Weights of a small GPT-style language model, trained from scratch on English Wikipedia: no position embeddings, biases.
Each number is 128 + 32 x the weight over its row's rms, rounded and kept within 0 to 255. Layers, rows and columns count from 0. Numbers have three digits each. The size before them is the row's rms in percent of the matrix's.

# layer 6 MLP up, 768x160, rms 0.104, rows 431-603, columns 0-79
103:092121123135091056076147138129074130120141123125112119125135165142139060129115102214166153136147078123119154106126125148146075088209181141091097143170138139140090145091093133104102134180097107148199140129139056088128118078173118115138130161
104:090132145138113137149130151171136138143122182088144161133135135142140090113116153084175163120126102091171102131179099143108108077077156114160097077130121120124118148090154095160106084108125112154186145093131104120180181150063160134070205166
096:097083091099148192140154089117124155155124151152068101152098171136130091135094137116100199172084117151159165146120119115114064161071129206173122137156127145139105101096111099137117147163147115093151115159130160138137138135128092087109131124
096:130137151152094098151096129176103094147074139128096116106178106161095198127154165157058102152094115096083095089080144110174121153189113104113173095140118139108128087109155185122173103138118120129155172158102130160084167035097162099126146161
098:128152147114096177170127116120083092091137114117083151103214117170098118115170150145131114136142107134142164162065146085168132160126169145165103113172074163101087103118132158128132093152135163104140122156140135103151135164074119109164200161
104:091148174096111146137089122151171133165146144120131146122118140130127125155065159098064146226100093080143150136074094148174119121203118102133131138117110102169142158090132140078099107160134157118093107189190105169179175115138136090073114180
086:131121139141071088137097145122120113167177104145128208176110170161075182158165108116074132166083131109134145140052129129166088167150146113112130127167128134118141108085110109089196112101144108155122134112103173125158078107085079092142126106
088:093143137071094183188143118150142174145091105103090139144140099099148097097101102097114161124136085059172152128145096154126152109053163096088134154118180097112132157131110107188170117104168152104112184127149137157139055107087102122129149120
104:139138132112074122130158103134188126108134166171074114109125135163087200204087119138124152125115137107135110146078124164129097126112152173142101145155118162014158140069121127118101119143112147156128151082163114180140113092157140121123162170
099:133143177114138114180140119112132114117050148132122163158111076130122121114121119133140169156140146104114144137172112095154115123176104100124144154202149106150136092105115168163044101131113101139121153127122111112124140107163147076088139144
103:120129182132164193138104117149161110158150152102131162130125179188158159205131148192129139090132123130095138155099071104142145101173157063144125076126134110083120162081128137153122108130125062120126160102123153123134099066149082120104157154
100:117155115094123148122158111151112087121116121106129119107127153138161124117135119153147094127204132135062113141149123115101093126106152116125145131158078088077136177134118177115092122166139172106140181140203089105149072065144112131137138069
112:121121229102113196166204106130089137093061101053127127173142089155169155095124175174132132150097098125107093187112155118137073044119164141120103127178136097089131104106140128121109114127123095116139135124123092071160137073130168126145180087
090:136117158119112069113114156171146125127104105117134136136133151095117160126099129159136088158089111129139126091088161124124141088064124123160124137186198138125078144121137128159114114132118146183215084105131119156141107089107056061171174164
096:066066111098102137097143121161107140113128169204119143136133147113081105146170123083113153133113106111164132146128062150112130131101102113157108131173105135149126077145096145138132129132170078082180151168146150065143086154104105112107089132
103:097099138129179092151154158128134131115120121177153114074168110071135102128105169101136163115125114116135192151128123117143141117107102140159134107154098125099082143152140077194082113125145145139113222083144134134131073146177054059160060086
099:079129114084081182116158116192143175122096130128115107152113149179102138126141122097222107161125083092190132060152109128120124126182125090150069113144122138041126111103151138093144106102083148168137142096135122121109054108151113125100129130
094:134114142132117153206164117154104166125118182154128108152172109145171118169137205104174101155152073134168091125094140158108137149189198147157096106124079157092163157076117124128133080115118085151042147182128088135082136137083129144104165147
090:108154126196168134157100137194080123123112090104164096137135190164160098100132145115160165125081108150172094038153071135134134061139124189097080073102120115165126150092089099127121122106176119160232083100137187102131116135111113125115140106
089:139161185119152108135064150107093126151159139119134132126117154145114064077158125123106107185118087150118087156154136157104071126101144119118149092087131114173080199128130137101166133176120124127216137142186128133147134126139141109092203136
093:110164144098121138157082146141128163118158130096164134120091135145151101166097137146187143113192111141135101162108126148118086146102113140130140154077137136103158161107143122067161109139132182192101123088138114158111116077189087190181154131
111:109125111132098156128166163204180149143137107131129084119138189135183088155086136142152125123167072101132143175089127100150069088071126119173126120142136197113077097148156124123160106156152162158102175100107134105134043143166070120149145116
096:085150167091132115128136154140144162169105186158157152177063167153128091112147109158173131111114140139130107110085086161205134117145116087164099095095124097059125097137122112100170105124116148151124094108158183122236106148082146136063135128
092:089099166124102141131155124226113098173140114086124136107180109117127114123153177111129140084096074172158156141093121151098107130155075102179149087135109132116085097110068158030147126073159093130072122125119135075100154115153117083123118109
102:091154131122129068141132098163135184077126155137132141097168135096057059115134134105150161100108150070103176176124138148139137125135178102111162158127122201120129161136197144187181108151123108139121134161140174124127110123137117125119133109
106:099109115093167078196149099122167065122117149143184092159136038149096181123133160131119139119165179144172118083096121151198102121066113114135086148126064127093158089084093153168161106168130101137135135093127167155164104097102149145104058113
099:154130195171116158137150108123160161154173143154103158155148154150149132105119121159079180186177096115192107111104135139180144117100122113164108162133094144158167100154119197083139116080149173108164195123196174124116088098079124116144175116
111:145086153087166135187115119135186066077112107090185144113068122141158164144160128147151144149098065089092111144100117149125098144121094153094122125179138117130182083150125127129134080140141133127140170139120104157157101158118149160114167194
091:108113149149085082154150067135102141148154155128143138133185105123036114161161145169143162155127113107153145123080132105182103111187134160131133138111196103175158091138149146145186129144125088130110117137103157129090123135178153096121162077
099:111141113162120133107116096177083094124109141140152137152125156135140070128143133114183125169133094067088127122061099075115160081173100130172100143115076157080111125157122141206149111208125116064156161118140099108135082136124091185151169116
093:124098155114085127139163109106186116085072212109184121131117084131116151121113098109156144086149137107111144122151119206134148136162168094138089099124127054096125140068142129140157088187130083146156141138114065110139061130124098157092123129
099:116118156128142094153136108146093193123088087089208141137143077150161147126131133063095130106166135095152173074127103178116099103128159122157101153136089109106159155178141199060145111143143124178135201158128123110129103127065140120078170100
099:156129145162092169123177082165127119145079154081137136132146142117096125097149147096176153169217096122106105204166078091152062124164146136209066119131165122122116151144133082097147102145136143121088098116129129127180141127129059097112154070
100:155100140130123088214115096099089138128023166097189101143121136166155095128156146053096097143131125155200122073132139154116088066139107160142131117146147206099079126122130189117125092156150156144115115163082193145146120141205092113125142128
088:150056114098151101183223158181184141152082188095120162148140101102120164093180131133138145122158114131120098154157154101194125123152199109108082135110141200133191066113059102071157107113135127151176187126156144116195192099099093105131151133
090:130159161158105128134133125186086078022150144134136117116148150099086068097168148154037166072181149131098121093105128098150142112144102133117168151111163228111145152128121088193134123123174134099092129128121127115125085139166116083163140118
087:137175118146096154089122149223107148130098121138118188119144124151122108074175125129076114152125083058000144100139098063112131159130152083124108151132160125151097127149086114138134124108085178125140088165154125120133140137102124153147170124
093:100126135051054102184148140153156139047132160130116123134129121182119171156109130118151122093142091148100112135149150168114137102113196129097095112087113131099145112085151157129116119154118188251164183110154116081125101131118129149151183222
103:102171134131138139097152099120106171139136162098137096107110112120120065146146129113115131159135110106113137150153133168141114143153132034081111139176082118119144123103141183118084102151160170108147140169142188130132073084106077103080138136
111:118088124091116127126110177116117100165169149107079139133140101115094106190137108154127125128099162129140172086111097175128137080109159094156112164122159167112138101117101132113165105164156143178086119169166170125162063158189073108094129150
117:091173123171141142117125137149092095136120161143144148080111044154123166234141180075141129148054093121094170084044141128162139070140119139115127049094121169104127100118138087098143111142153162149143136169138122142141144100153117101130121175
096:083088165110055130075155156137081130172101144141160160113125107143086087131124217107158140119156116146123166113105068158119154124156087138131139177145105136135137125103119147118099115105175157121219115148158117146162153092124097050140157132
108:107153111158160091121148160151140135118103092075100143143137079114150100088146178068111162109075120139088118158163118175128044078131126079138075131130103132174130174105120140100121120103087170119125112133143134159140188125160107166148102086
098:068176150133084163166092117125136116150108095092118077117110094157153109138125150136186160108157100126101159113123139098104149105069068087112155161139158156125132141125149191109126113200081152112156162165171151090093136172182167143114160101
099:105118099112134148174166140128157146140100120128103097161097155127124107152126114127100157157167063055112152125073069118191122120160134079120115187113149104116084155153153178121164132128168128106115131115079127126116129141135118087152177115
100:148164183123083184155089167112087104099119160121118133215114160125129100069147149161163095124144059135172071091114103154136108130078115134158141158117142078150097153098074155133077125123155145151130166139140131150098112183105067107151135145
095:122156107165062159146172096166125166127118116072118152134109169156164142146132142111100097170172068083061119150122117108119137076149181149167058107137148188066154112073060161117156122197091216128165185101124166077131158120113139160127131115
096:101141138105121136113121151168175143137116124132112088123208121106089156103146156150140173106146085154126158178118107117111064154087117074102149078169131124136133161093147230120081128162109179081153148159121159133177137139120114098066120144
097:101147153131081128160165093202174171075083204114210115115148103172078123163202158087090114138163163114111092131079140120106134166095135188177112125127135099101162103113119214123145090135040118093112117109170117110155100104174186112113192108
104:143126169141124116119133072178172148156092160215126107106161161133115145179097135098122102155147124119142129166093062115072116140146109126174164063149101115108188125131169134093152113125158120083136110228096198134119149099126094136102130132
107:135146123116145148095153114162150132144108170159143136163082155127161203124108149119187172154095122158157052123086097096120119128091109034185181112136122128116132132117109144153094119111084147138169166128136134109102140150130098088082154184
098:072112098113142079157136143139141103148154133172097084124122075119119107117150157146149117124112117098150112111085128108113154116086129192143131099194143136147106136116143186190087107115161174148130189084092189160179151126140182051109227177
108:095076131067126113142113109135127107100086177156137138079162095191092147216149124117146124160151124149110076154117116189112104098106113141164141104100143133135138074105112157180092122138168104108105112090150086056147081160103168118161103128
096:121127123144116133162181160139139102083106171110094128151062123094149124138115092078119133103125143140150148147139114133189072113162126182171144127157086123068144071133146115143067109126093076119139179104124100093160089142095168106104147170
099:085113148171142164179153097118127092154129116145159095153124084166103158112145130053153107106132123165102124146107123107186130148121115117157132094130056165043119156044175044106185123131117063131131115179130141089125116124121069116038096126
106:120160215097131137159091139114174171149092119138182153118154117175091153148109146125142122151081114143098167133087098151137139110153165105157157136139098108076145138150150182118118104165121115117173101124132171197141107112208135127130121146
100:092124151131111121151135113155105165182081145169136104141164053154149136094146131102179125108138183128143168096062118127169091130094111091127180132156097115134081106115158123102185138120144099161096175118161103134123126116078127161114144132
104:087129153161171129153123089141135142138112124177131099120167156098077200126173113125094137163079074178161102158059069108169169144176117074162079102151109128106094073105140103079144097129184102106160144124120113140101159102144112150123161148
107:110155143086165088126170113166160110077101143108114194097138113105135105126126171105153141099090054166151170106093093167183095142156098104155125152150126126148098080135083169085117130154143124146114203155135106127169088126140104160114121134
087:119053193056048134138102124140124144145122119108065128152142090131114168118135156190060153143095114096163195125129140054144134163108194153142111133107143144123131133134146138183154139127180128126124085110157165102130156139106103055121196138
094:143114108058106138151162115115124101179135119083143105110161131097142092132118140105139207197123055125154112166145121123115108200110147122151141123136047123133071149148143113145120124160156169074143126096157126139184148124121103171046149095
099:116151132158120133161118153138109168153135156133123114158112071148113067154149093159126112132122111136149133142143027107152067116087164108138130165166145121123104156113109124086108113125124117162160118115144099164119137171090133089125151187
092:111071186080128164123106105105116199149043151219167153187086137167130128091142148092224157107185133119161152149146131095133099150076082127143045158140143124130164097080121113127119106115168136158134151107134094134081096141167182156117134162
103:109107125166102137100194147215122117128109165150105161157125071086128139134117153132086153131133114077061105115109138078129094052178128148097075117136105123129114102118159124171140094141107132157153144207102133103113106079121064095186071140
101:085156155112082114115130105151088091064143124128127122193166174145115099113101171109088128147127137077133131116121120190167075107122160148107123135144064105158129163106086099144083120133133118156191126138166071131103121094131123159052088147
114:106115141086105153137187113153095141099170107161129208079140126128088108142142171148086174108147070150142119133127130148173099105065090078125161088128164129136109099134163110152138130147167162101083153163091152113088108094126133137163115125
104:115095174120158137124104176182116117149050092106149136102142111150132084112161190076132184166142082152124178124172150147185121122152102086111102153064135174147111112165104146095113097124104146146119118167119101158139137105129121084130138136
098:163085093113114102151106183155125118189134149113171115132148104162133096170157115162123128140170118111124082090112111164172087170154126074150185127089111083103102098083103145106144103128089198094121130091123168132113176095102107116128157146
105:129114102110117233135142141130152131102112167165114111128150088118102154194172131183123109132176120131140131158081102169144148114109070086124104120185184153128119146106101141123151130118127119172165129095076194110173116113153068163092150135
100:139057148077097115105148161153097082085099183137131138157085183158143119163108151180168178160100080069116126138158096166126095143108134089105093146135072140102155115115137157168127102161166120142189122103125107126082093131087075134134147105
096:109113133127184112112091182149115151069122103108198110124182119143140032140178170111148152143141171106145122102109114175152057118145110117123134135095111074191131137116138190136168120097113133172175086083124182102109119115125046131101137141
101:126137131192068093121129190170062135126105175078141104150162158154120172112133154153113174202157078157113176142203142112132105111181081125156151123141133082119169130127151179158149120111155175150071110113114169124079036122188145131151106094
096:111159122153068132119153122164071158142139145192159138139120186126142163119123108143111131075100144148110163143097123108150108159172186075123156161147125133123089157134112128084111104095117088194139126089167128151060163162133105120151179151
103:165136110160158120132125135133146189120099122120132133161142170127147179095099132095169200164168111078037122126159139123170107128170174145082098064111112158098119103094128088116094083154109152154164100121154075144136158129169076097089138137
102:137175186156141166188123151155100108075082102076139148105106082179045133180128153091166130130151121124135083127137140103145089156147119142161115148113049147131124096101141112096169091168115084135144123143118181059136098094159102040101157159
092:107165107122055146116142152123167154113024117087107136155136171149112103111146158118116118192139092116128102062168103037123124129103128109090188142155183166161124057070084135153202111109224132102113109146109170133111111094149146140115117123
092:068107148180144111142090136137110168105079170153098095134123143156171150075106189106113142105125122200134224124133127101169065185110140121167133065164144108100177095080085175124130105154140136143144075167174134119123150096132073142102121145
104:129193097156066145156117121163156108076073143152142139150160135128131153169131123164205125126175101108147151115163109100113084095129133148185126086107167108114162148127085137141143087124099169141140155098134091080126145111080125120117125091
104:132095161149150135203189112208094112123081133131164112086152103124216139131104157132118164082113081157153165102099156148143128081131178117094108145140119114128149047146107126123171101136115141134136119138072121139125130130027166144121144173
107:131154140157075141132174089143099152140113106094141138146131084174135155151134129150066123115134167114087154102121099107128109113127145162165134153110147121169135109144109216114166097127142160151136172127165081147141129034103078103154170153
097:126128143111165090163141059133144117106113168154102085177138120121184132173118115132144148114198077094092102148191088170116132164152143070130083108186080125109105092095107144126114088147090144116184133112144121152067066112181121140140093146
111:129070102159073194151130140152120110138121161123128121084157102163070139208124207105098113169093123126047090099108110151102115092130123125129123098089099105093165147135150138069142112164138125049128115129141081120122104096141084130139148098
096:171052164137154147156127144176151069122092156083168150146117040143141145150160132106068131178149158146122136104095064068155098108143126075121133108089116071100100144149171132095146118153109072123080122171124141115107043135174139104128087122
099:112189114090065101140060155130103090123124149132185147086170106162118162184106090101135104165106109058099131089146072124158082141166125137158223157142135095139146110162153151108147126136217170124144150086105154068125055089118120134123140081
104:098155176145123130106104101132164104071086099140199140133181124110138179105137190098167120095131101098141078132112116108146142086066125193108152155111142184117121118074122215117157129131119149152167169119121107098113081181100114103072071132
107:055135182156141127112198116166092082131059168145147147141152145204155091110091110113131133143047099145134112107154180113125120146132157072103124070156120097122080147093174075083116121143183116134194134141140108092101074094116119171138138093
089:109118113097100171137192207159146131112096154101164154117087188112133116099129153218101094132134104138186172166102103188166101144086086113131144075097139131132141131097114151077171132101087072144120108096142157166171105105120095120102151141
096:075187198188117116107067120174106055103104148153179134143136108137143136145098149124157124143181123112118142125114126094126134131121112124097154134170138132103150160123202170103185146081130146109089159165111048092095140076112103109112178123
101:098086105091092181131181142122152109154073164199163123061171060132101137101096147132099119187175145135193130086129146075117074141095089087141145171142075082096132070116118099154131124127111121171168154128145121131136138122089110103129167141
093:139107140118082086156169107091117108099153150148059121124143102113092115101181169141168134126100102142146091175075096156136055093129162113159155199143150142137145141102140110121094132160162105172085117138169110165190170154154071120090112143
101:081136178131163163086116058146124141129160128165116081062112121134136123134086118102115144171122083126197139173152084078156140162091158132107161141193137109108170128161173180071157110068157186147163216147095129108119117082127096146096183133
103:115108141124144109136201048130153126123108169167103077106123063117101107123156202128197084110143152115101140169029085127163149138120104130120094109102126146100095092146154065211156124102196075075130152142104128147166131117157090089141188124
099:071166150123094069162152097077182143100135144167105136111146105143095095182072121118149141160145141110109149101151154184175121114084088079157119119159136186129131107127197119149069119122078093103163169117171160124167102090110134072155073160
099:081175098141118101094160127141152121147157138094156127137089122137118097178145171078177146157173132120088163077094157108118136077094091163157049120090085116097115158139146126100143120154127131160094171101145146067212103148089149114118140100
086:109142152117122168175108149136136141151135111109096084146171158110176123106120145179112096149146148143099121155135129135123109048078179169098120105135139112151100115105052177150125096137089122099170070138114126129092128162195080101194183156
092:107145111105087157197128138173142171103104144126134128116195097156087136118197145140147107121153116104125154054075141116122158100085089093170133196148124176119095099059108169134108090102148181154140135134176152144143165116117129106119181161
109:136117156093102141114141053146120072080089160034118162128146066196105164132147149126107100165118101085077138138084091164156090117143155143113154169186157193141121125139138085180140137156191114097124106104103150124185111077140123128145161142
109:076086112172090179168149150115166082156068149130155137154150055177149185157111164106198138173105099158117127120091087118142155061122069139101076155105120143103153159115180127100178092106089082065123141172131078132110123092097120153147158106
105:099091128126149146141076139141111152108089160138160157132183136189094155151146167143120163134158140127114103081112077096118069081193160137163183075128055099072106148174159139103102086099131106138157107103104186109084106148128192146140208165
099:136139117139092171163094067098132179158149151153174122092158132128082116124139161104174130121122146134098108101120096106103094180081111130191154050146074119147130129146147119122079109128065146137121140068146130119103128089130109104163124182
097:095107156098113107119164126130057098138119204093079175151198103094103142121173131120087135132120129159142095142150093114148146104105180058174114122210097093167129185087190137133105115115133147169161164176152120064127172157087075147149141103
083:162135129089147137172111126105163131145144112180134163101119117185182114123118135145144148143088098159092151167094135060169117083136135161174125069147135118133149144170175099109125111231123139104131155124070135165104073122098103140067123141
100:117107210125127167130165116117130154126182140143168124133130113094110103165163186179132160158167088047130100095091127060127111134058074102138156123167092151100099090163111113099137098124095119149090167124112123116185148120173150103130109147
079:146099163127096133137096097180120177139192145131125124146098188139138112107154124154069114133104096123172098201094126170176140148066062126125130081142112142114191170161100151128128117090186094170097123154130163147129060082190111145193106161
110:087104116138080179131125112121042081132126161140115139129119130092138141095200149108135150157153116137105100142110063166213149110142133157136107126141114117135120158082149121098138119103140113186156100116128113117150106103057106124122145170
098:147129159098111116141140158141165143127146150116129122226146124146084112151087230081100131128128056104120099179168122104128096060072096131119099099130121138175127116126156122126139110137190136143101156168111131104123118129150148155139093132
097:125160158080099199132123105073090151150124073154133136183127094103158056091129139127175177135081140202135114165087116113155144173125166125133083116189121118135168180092142149120134129162092142131123090168191093087101108137102117107072171110
087:111147112149123183147121139159152163126083153174130131135164161144121127121109141146130093208117146117146117121135113053166131154133142088123132104144137197128124134129141126143164141099146105066107133046148115099081058123116126165093074113
086:114148111076108179186120202123082184094107066093152134112128110145118067159171132122116110095089140129141115169130108126093120122093144137133119130135091145135134147116160171147087132127161165070192175156134207068105158124157176095139098164
109:116105126073146110133078157119117141157067169152123111143113115136095145073098166154138119146165067130141122140080096118147106159077124128161104118179093098131084142125096131161121126104106158208131112104131189148094133093097114100064133169
105:133166139090128100096152128131080131126056189102149148136106142141149153087150162078126129163080094111137138119121125155148111107082166129127122159166152130106131117130192216084148126206203096092124156148152144140108096038160064110118163139
092:130167145098110118168140128104113137140101111165072173118146139185118086157093094107131124145148095123128119101086130183174171095130120128090108120120141125098142178126180160162150125119154210175133057066139119132122091164115095068137182176
093:136151160097127086144129115124124179143107100177089115145179094096161127045098147130107131132154138128122099061101083095183105124108139133091149123127152197132146058094206150143187116158146174098123154129113123163156112094160099159167127142
105:118176169147084137119148116144118156153093110192155142092129110158164091088138107121144109176166119089115075137059110120176138123111112142123080071099151133117174124119127073112117110147191103122092175182148145146094105089120112100150145102
101:100084104163095151103081081146131115087122191178116105124125066131097111189142188125118119168110147059190096124116199125109137171080110176164119084112051183111132144095099121107122118142172085080124118148132176129176098144124083109176125132
099:113112209126140117170121067156135106103102171130121139123148138144145114188130151111153157173069142155112077129139099193146160083144146119155204117158158122106151099108094110079150097154119192112125108164159106110189107113098075088145117123
102:079137136140173195194152075143115108077085120136091082104105089126144110124197163089169170174100119047111126135166076135142165098103126113146156149161136175125139134175175100144132097139135112130203072137131139111126102092158125112121128128
100:101141115097130088130180159119084073144160122115158116107171065099070162144172141089099155102121127124114121129151086143204156087145179113136173114154069155123142125113111167091176119117175105163102123115133135039132143103083129087165140136
091:112165132147146099112098111128194143149116102136132134159152117186146124111145147162115144157093175124184137125126125122124133156143092149147107131125094156187178155129102115089072106107160135186113083142143169093106215138129136089138121138
116:089118106075112110193124106145118123099113132093151089124121121195095148171141145149066136113123149129113124144105146154144157126162075106153070179163182100084116123114081117139094099138130151150103162133184084116154119058087165121117070108
108:072159096203122131162155171136159124075086145156112170089132136151137155061159166108157125125119105110135168089135151162158099132135117090099134113141037121143080107105099182154145111142175142105156139103112156166119107114115023126099127137
107:107117082103114169173122175152150173080181154117130125149122139141133198147111115193083182100166092150090180154133079148125093102165078092099125116191114091141126136133060140140101107132123193143143129076119110112132117124185118095113101177
101:126110100106185148145155099149143147076110150142109141098063105115110224154091152096202124116131094137141159131112142135109114102100151163142126151174112144089154150079116119093125090143145113110141179099096165147104129095162084120079114132
091:074173130106093101133135205151154111082148093097127140116141172196130151130108121131112142164096127129130164093106117172127199167109135113098133149107161155131107093143123121158124117119195157107108049118185161179144165116174095117128131164
104:138106108088142143149155159123101110160106156060128104174145125115122143144134172145133123107090148183121112101102118130162040160144082120174180104094153142137084159092140088109147120098132134178156187119116136107115190112141122079086120155
102:124082133092105181145141158097111107155086165079122073164168095113098121091145160135114171178106143071163121115148087090145091155091108125161151140126128104109119119127125074192148117100149144118181195097130127114131129087215072115153173145
104:099116165148123085132152084126127131149125156111152106096159098137030090155078132099108175132096166150184172112121146138145117138137141124150119107140091139062098111077155132076156129165190109096151138131142138136143108090099106095134106128
088:116110084160117094143108119177159151096095158094117211095151118157084156094105140098157134150115051094113161131134158099118085129184116120149120135097065132133128108127125143159089109139128120087147184091090142117138088100061086098112136078
102:145124116127116093164158113159103088148103165134093180135201100139057116079161120130138168110071132127156126172142092128199145076093119137151197104170080139087145144078149148150125117159103070068131139165112111148156120117155138079145106045
097:108100082113157145140127182133174128092130175107158126153119101145078109102182110130166115100145169045139144089110105124150087112125161118185146156156064142149136122122168104117113107142133136067150121060115121142125120106118128124091171090
102:050155140140115104128121116153148105094076092196136109161099130136062108121163131114147174134115117133131131142120084185164102106177145156160096169142091174084104112135173111148089114104073196191149128135121110105194121132157098134116084124
099:116142103146117184219158066091179144119118128143133177130056089124132165144149122110111130099107140092162114151110046163172133132175096186117046123136114142169166101161114121144091103150116104109167179132138168137163082058124152137124113129
097:103122120129110118150167141141142197120156141123101110071121179122108161131097156189137102190119107142142154144116167134097184182120127090129110096109146157109100062109128094140096117153145153173154122134145137131161153094149076096099119152
109:109113147116158133126169131193076093102118129108148130119137109108117130075162178116145165151095111179151106147131085162176138171139132119076127066130147183120141165158095090102116111115080124149193194129097123166162093104094073148099142115
102:101091165094142136134167186153133125102058123152111152097196039155072127104211122077084170146126104118177161139040131094151115108161101127201130164108171115120108128132065149123140105133096116140066131139116193102157061166072088126148153151
096:113128138148137136131121145205125080127092191106126107101124091146120120107122121136067119169091057162137137104153089096122183133155135068124127097126173108184141177168095084124117114116121131118138148084113162134121117135137152147121113143
102:124122162085129110137101059129136107126141180120155122144181112135112115109129172092127166145148085070155102113030084112050144084092113168167157153142126140091121196110132088135146114098197185136124187147188067096127121105139100128095201140
093:145120101159116134116149121156178115077147151154138140113173139180140188117101158081105181081083100119150118080129025147134142095146152187136127105106110132112131104116087112109108119140142129136140133110129150206133152133114052093131152117
094:150130119097131180127086200121157118107113128102081113107098107137119175102132116214116116186131099110078162106147130132146114095136143145096145084131046159102175132110121063154104109122127182127166095107126136069124154115042038136109127114
105:111149098110121156080139121094107130142184120158157139102140188120087183191127135118154127102142079084140117109125106115084099136123118111204163082175146112102081136123085136114174126132139131118156162097184200152125085107154095102130119126
091:108198094176180111121107160136099132100094163164133104117112082157139118114168174168124100138083082114157152041073118137164138123144158119084155122122120095138134085163117078010153124136126091126182092153138161153125069128090121124138154144
094:072083137138141143146160108106167129137099154161117124143112204172164124129037132201158122190087063126153127127155141107119138063167174146148100121118135157080144112129082080128154103128115106134198114134147144088162102013162099119117113188
103:133158213116105150080161074124105112095091195096192150098138145158101152101158121090092157133107102127124154140132065105153075135181081088132168108168129143160150126097119084128088132157163093145094154100124098100111100108155145072157116107
093:099124143129160111127121114156144122155100131103112160125186094178110055138093120120137154083169129096152136195113070157119149062093176169137141161136081119093156140123112150192135112197098141152134141178212120099124117132162112127131126064
089:124120126175038131160121084141187114105157123108145162161164090092159178079157161111191182141145122102113110131113038129137106135133072173175117117129144163110175090150131168105126102122161151101150142153178139084160155131178130068147065104
104:061110120136144089178158088122143177110080108119132105159109144163080096105111171125163154107127102172152091127118169129120114103151127170161137126178116200087037117110097126172146107176137160169150179135128126200149163109130113083152073144
090:122100092120176161166093161121108112121095109105128165105116073131165119141200130080131153169132162078099162139088093107087140135113147095145066081211134178112100159161114126123168122172100176116134132086187170101084103141120100173109132136
121:135081140140133103123140138151169102135062163154151138114135075181101172137124143145120182153089138117166088082103128134129091139127094074128138100153165099081074080188143131185114123123179117128171179113117070088123136091161128136089117085
089:089104135078127127093142130115133173146115102116080165131129128134099088171107111159075097148108132086130138127076143119137115099097157109092130108176137124027108157151193158193201132112142125128154173161175136126184124121166109154120145154
095:108133162102038125146076125119129112140138116121151104195093135133135122097163141118122157141157105124145111093067102102190154173090139132224133140173091112127153123115098059152141127116169140097151154124177105184075164083120092136098143100
104:083122184160150175113102117134139091140137113150149158175131114145150124106115140101189079160145150120114100083141108125161061167088144131145085004100177130069124124102182068109166098120102125120103160111132150123160116109073175161114158135
098:164193131175101162181121075138082084113068121128104167143112079145118145084148146080112171098149095154127075146126142110166068113111149091097082076104117095116132088115127056138156102121117152136155189165126101129086155100155107086090120076
091:163137123156139110136106175199155163168148148095083098105108150120139124103076113107180080194095110114131081123145084076104084158121176096162171141113130111111179133112091143166109101100053113172180147094175144123174127068148007163116173116
096:074155146172121113113103132114096088152120170099196172179103139133146088145147116097126132133122106099102083120082138059191121129142094122194075123096135133138078131114155104088111106126139104099165112095169159142094119135170114094129088162
102:126107127097076146123150144164074098132122124149104150098152121124148128137103111103086162145154159151086120113135146094152133093101113160198178135088132084130091163170135115168118099147106105103053171130162141151131114158159103121107143136
095:112125137145122150107116134117119092110126118073094132148149120110090148141100130170146065162127129131089172139151149140159091143118120145162146132143102077081106106159097109130083105126129179186163155086155065112204155126104071156104099147
096:124111117171152155173129098126123150131124120038058057124117104077092091158176112094116173119166111122164125105125043104117109097154088122141126180158125168168158116118080120100111105139157126127079158112201159141105187103190121059153114133
101:069081103146128180087177095139157138110131089140098117173152064143123134101141151158092111130154160156142132185098122127044140136111101092124129117145127130109107124074185141095133129154144139153153148084129165143090077138090114130123063181
096:110080154167147141181150057120157171153094161157123111130181103107112083112132134118147113154100145130141135170130128112141149085179161130205094157179088111085095127127117137061135143129142161112134172098195171099186092143108108144091134149
107:117168207159114152149147120128109066126148126078148169117138141134130148140177156157108132165133146156148137054151114095108084072086125177152152140098121076130168106173088182084133109138134138112150126094100181084091121084099126166144127110
097:076137094152109143102181167168112112125112162163155189104101129165115097098105117115173107123118135089153132112097173051134113180204126096149102148148116149101144097148066155118175079145128136096118157122124175082190065063133116069050103127
098:110110099126138131140142102130112081127114120128102209143211105082135093081154194111185185183075116116146110129086069104171149099117107116132129133183093144119130167133162131105138131133148091141121163111204152150152105106141112112164082064
101:063184148111125124104198148164113148135108109117159100129128112132122189109114138060183157128123137144119202143151129188130131102101117156147126149137104127086114151145121155089071090121171125117119168173090134102177093069115105109133129065
122:087075127161113140179118115104078105131131126119147110104148173149120129182139158159106137093117100143115100108116095143140111167119117085180148123121173127112134125073129110089198124100161108103151196117155165173154096103095118101080108187
099:067125140125095176110102135166147100096137106054101214150134121185210135166169091149101120096107128113143192048051124125107095125135123132169149147135093086134096111118095122075152109147139140129130159145165131132129083103162159114075108093
105:125062108105138141135131140158104087124125117155090152143173156149082140122145163171164118129153082134087103087128120146104103107122168107138069148070057187127141098126174083091105123126168148124135138104168125161192171166142138082114126106
108:111052119104155075143165079137145111068148135122152147131119139107106164188078139119134146116123070092127159054044124117116127137121101106139167072135084145127143063134127092114158097152114199153119176059151127142126159169119129114074141157
100:172123132093142154086085114162137118167086139139177145138221125100123154145091169144134101087136113152101117121172136131127124181142169140154132098168163138084149120137152118090098135145126148111170131127133142101100079117043109088080124111
094:113109113150158103115112127142118124096162196095125105090128100128170114103122190142058080158098087147166097096114135120154113105139073141196190156137095121140122217134106125091125114109095146136134194168167137122169165107154148079117167111
101:134157154120142165187156086146119049099121139082125128125189126102137132153104097175153141144149113135129086097133121157102113075104111154202165098099115158103097129168152152152106106120111153182145193148153087121168151124122138140139147124
092:089107140158107083137171142169115145110090175146119158181185168157100122160240141083099178099116158062170077120138111138107063116157137126153079147111146140129133119118156185122101132120082165139106119114184177105195189176117164152124134122
100:140052100127113165204149109152088089093092125104175136149078124102107119094133106163160171114119054109179092110147096140111158136124093159137155151117120129089135061138038175142096105177095128123179148119177123068146118116141119114119100119
095:113138203106113103080108092150093116138096173115151120114116088121187068172185135131175098151118041148187139052125157177110157085142122153145137107113107176076137114198121088078122115114102098123114150128207066137084162132132125156167152146